Part of a small language model's weights.
Size: width 192, 2 heads of 96, MLP 960 tanh GELU, vocabulary 2048, 6.67M parameters.
Each number is 128 + 24 x the weight over the matrix's rms, rounded and kept within 0 to 255. Layers, rows and columns count from 0.

# layer 4 attention value, 192x192, rms 0.0602, rows 14-17, columns 0-191
[[ 86 135 186  87 150 126 131 107 127 138 147 100 111 162 169 131 117 114 124 145 130  91 145 125 123 114 165 130 143 125 160 159 126 128 126  79 154 111 106 103 128 132 140 147 139 114 143 130 126 126 139 182 149 141 130  99 101 106 123 137 138 106 149 150 115 172 125 142 148 142 114 116 107 102 106  96 155 123 118 145 138 147 133 118 124 123 112 135 102 131 132 172  71 124 133 158 117 173 130 115 146 125 146 121  94 108 101 132 112 127  98 109 137 119 143 119 145 145 131  97 164 144 100 128 109 170 127 149 124  73 106  96 131 121  97 104  92 149 129 146 139 136 139 117 126 149 131 129 125 116 143 151  92 110  95 144 143 122 145 101 117  93 155 157 104 130 104 128 121 133 124 151 176 112 103  80 164 150 129 147  99 144 135  95 167 159 107 103 155 125 131 133]
 [121 161 170 143 119 155 138 136 130 101 112 140 132  83 106 143 150  75 128 153 153 131 117  91 148 155 154 125 157 140 109 124  92 108 187 122  92 129 128 107 101 156 126 154 116 147 152 157 145 139  90 152 104 113 169 131 131 129 118 133 108 140 134 123 141 131 143 111 120  96  98 128 133 111 121 159 171 112 120 134  94 161 120 144 141  92 102 103  81 126 176 111 160 138 115 117 179 152 143 138 117 118 132 129 151 121 137 107 147  83 129 137 102 140 154 135  95 136 147 127  99 149 123 163 135 161 128 137 150 156 135 153 126 114 122 132 135 160  97 111 120 176 117 113 153 121 122  95 150 154 115 159 148 124 128 121 128 146 139 114 105 147 163 168 133  83  74 147 129  89 109 156 119 136 120 179 143 137  84 173 137 127 120 100 112 136 117 128 105 150 141 129]
 [120 155 152 143 161 123  88  91 117 116 120 126 118 116 132 130 118 150 138 150 125 160 160 126 117 138 170 122 137  91 142 133  90 138 153 127 142 162 151 159 103 148 141 116 150 127 146 143 141 114 126 106 131 128 102  90 171 111 151 130 119 148 116 110 139 117 143 129 137  99 147 141 122 121 132 113 137 156 118  86 128 101 132 113 123 147  85 101  80 136 150 105 123 134 139  96 160 111 116 117 107 129 111 128 119 134 126 122 114 185 129 168 127 115 155 102 117 156  81 132 115 114  99 102 138 142 124 128 156  89 151 147 122 119  98 134 148 140 132 104 125 115 138  91 114 132 121 136 112 125 114  91 110  93 175 126 123 117 128 132 119 141 120 133 139 166 121 129 127  94 148 157 123 112  96 178  98  89 109 121 123 140 122 109 108 128 128 137 117 115 125 139]
 [123 104 147 145 124 125 196 116 128 123  76 114 118 159 147 121 130 129 140 135 146 137 152 126 123 138 121 145 126 108 137 149 161 122  89 117 136 126 137 168 118  93 127 106 124  98 134 174 124  95 201 121 153 126 155 152 110 129 134 139 129 130 120 138 110 164  86 144 151 103 159 143 116  84 173 131 125 144 120 104 153  90 121  94 107 132 111  92 124 107 125 136 105 138 154 135 100 128 116 127 108 139 133 118 109 121 124 111 142  99 137 111 111 137 141 137 119 165 122  94 195 160 150 122 131 100 142 139 131  71 109 111 148 110 124 148 109 121 136 106 131 138 132 140 142 117 145 123 121 146 100  89 130 128 124 135 132 152 134 110 124 141 118 142 114 134 159 135 130 149 136 139 138 107 133  99 104 136 155  68 102  62 119 150 131 143 149 164 136  93 139 117]]
# layer 4 attention output (transposed), 192x192, rms 0.0587, rows 14-17, columns 0-191
[[156 152 117 167 135 103 143 164  71  91 150 143 162 121 118 174 121 116 101 151 119 154 141 140 104 101 126 122 124 158 153  98 159 132 122 134 136 125  97 127 135 113  95 142 121  99 117 119 138 110 106 100 117 110 112 156 150 155  96 157 144 160 122  88 147 149 133  87 148 145 189 142 120 127 155 126  99 131 121 127  86 124 134 139 118 152 145 111 138 127 140 121 133 160  71 132 129 122 125 170 108 110 130 172 152 156 108 113 151 107 134 109  93 116 153 128 129 119  92 121 155 120 186 162 119 120 106  61 128 127 104 120 131 140 139 128 148 127 142 136  96 119 136 111  90 128 106 135 140 118 124 104 154 154 138 122 143 164  99 148 154 152 143 140 156 107 125 105 151 150 103 114 125 141 124 162 104 123 104 133 124 120 131 172 164 100 106  95  98 152 104 123]
 [131 100 106 123 138  99  94 143 133 143 124 143 158 124 139 143  94 161 178 134 137 109  84 153 102 168 119 153 116  89 171 136 115 136 142 113 136 116 162 100 113 116 153 115 129 143 154 105 140 115 169 133 130 131 135 110 117 163 113 102 118 105 107 175 158 141  93 120 139 112 140 152 138 133  99 145 114 125 146 171 189 125 136 119 144 131 123 141 117 101  91 144  92 155 110 128 111 137 131 151 134 158 129 106  99 106 158 115 183 159 114 111 113 104 112 137 135 122 140 172 131 146 113 146 118 121 119 149 125 118 141 105 128 140 106  65 137 114 128 107 132 109 152 129 125 121 146 131 118 124 149  64  97 159  94 125 121 125 120 151 141 124 108 104 122 127 156 103 134 179 124 110 171 122 149 107 130 139 127 107 141 124 157 140 165 113 123 118 119 107  99 110]
 [162 138 106 114 100 112 116 162 136  86 125 121 107 155 120 124 157 129 107 135 129 109 104 103 157 140 123 120 121 172 113 172 142 125 127 120 127 115  83  96 136 133 101 100 123 108 104 121 159 129 131 136  90 128 161 137 110 117 164  88 140 128 165 130 108 118 130 146 143 143 121 152 148 146  57 109  93 118 134 152 140 123 154 106 145 145 102 128 152 105 110 128 125 146 136 170 110 125 153 145 132 110 140 133 128 121 172 167 150  86 126 144 108 120 111 140 157 151 159 152 142 134 113 153 148 111 141 128 120 155 135 135 170 133 123 137 125 116 117 179 135 142 130 113 122  82 128 108 111 130 120 131 153 104  75 107 125 138 116 103 136 114 140 130 105 125 116 122 128 149 106 135 102 115 137 118 137 152 142 119 121 108 146 141 114 109 143 104 131 138 134 105]
 [128 153 122 125 126 127 116 121 113  90 132 100 114 120 114 162 144 116 103 167 111 110  96 142 144 163 137 116  91 147 116  79 111 122 128 129  87 149 134 137 125 122 116 160 127 107  89 120 133 114  86 145 123 106 109 156 148  95 156 115 138 152 128 110 145  96 168 110 169 128 139 140 133 134 116 158 101 152 122  79 128 150 125 163 149 130 106  92 148 152 120  97 130 141  87  96 132 113 134 166 162 130 125 110 121 139 156 143 116 151 120 114 113 127 103  84 157 112 116 125 137 124 109 108 126 121 152  76 100 164 142 161 139 142 174 115 152 113 124 160 105 151 147 203 117  98 110 111 142 125 179 173 149 101 108 127 139 133 144  98 126 140 132 136 117 144 140 143  91  73 139 147 118 170 145 155 165 133 133 172 163 146 121 114 117  73 142 120 103  97  99 138]]